{
  "n_kv_head": 4,
  "bias": "all",
  "init_std_qkv": 0.0269,
  "lr": 0.00373,
  "lr_mult_down": 3.0,
  "schedule": "cos"
}
Each number is 128 + 24 x the weight over its row's rms, rounded and kept within 0 to 255. Layers, rows and columns count from 0. Numbers have three digits each. The size before them is the row's rms in percent of the matrix's.

# layer 3 attention key, 256x224, rms 0.118, rows 244-255, columns 56-111
091:093108155154141120131134118128135119111128095169142109116083121176098147113134123138100106114120070112109133154113106136192100158152129100139139135136091109130129119119
088:131142073145125102139159110179125175113079158119142105178105128117095122101139114140107111179099110120126130131115110164138105137175126090116111166121146157112128113113
085:096128119138141144170117098134115089103130101113119112158142077120095172131132114144098051155169106101096136154119101137141139176131123137103164067133156165094113138117
091:125112139150142088094163139105136112150151073099162091113132150101172163166148108140154133146162136102117157142141123109161104101095147153131138141072106085143152094104
086:159155129111128137168109115136127128158155131134146089105140165113112152102128116149113112096112127110155103090125161101146110102132144174119122114108114161131148107124
087:135108144099110094154141106109120112111133121178148135110109083149110124123154135112101125127135148124101154104145171131186123131138137114134129126145165073123120132171
089:147163111119118118078148158122100117109137103111157139135118113157104080138139135152124133151132159125124161111163106129102153133207158143091078134182103165143129137136
090:105122095086159094150091155185120106114151119102127129101123115122160130088125159156132116130132154145107180131166110112110145078150103098144110090142153161108093124142
087:118146116153137133115112092145147126162133146105117146099146115123125133139111054149108136102111110135130213161127105111169145098142165144149147105088115177102158112133
086:085123114157083093123134142170093113131149130094112184153129120127132112112143102124173107135102142121117152125127138119139155143133157094104123124123117139084152116098
085:142139138128132124147131113123166128155105127133108127119112157113130055107100150152147104117087130148147157120108119111130066127138099134154122096091105103141131114131
092:169112160152124116138170139108133177129093108114159114178115124152147135167097107125130110153094064130137135121135122195103110156141130148123108141125132137146171138130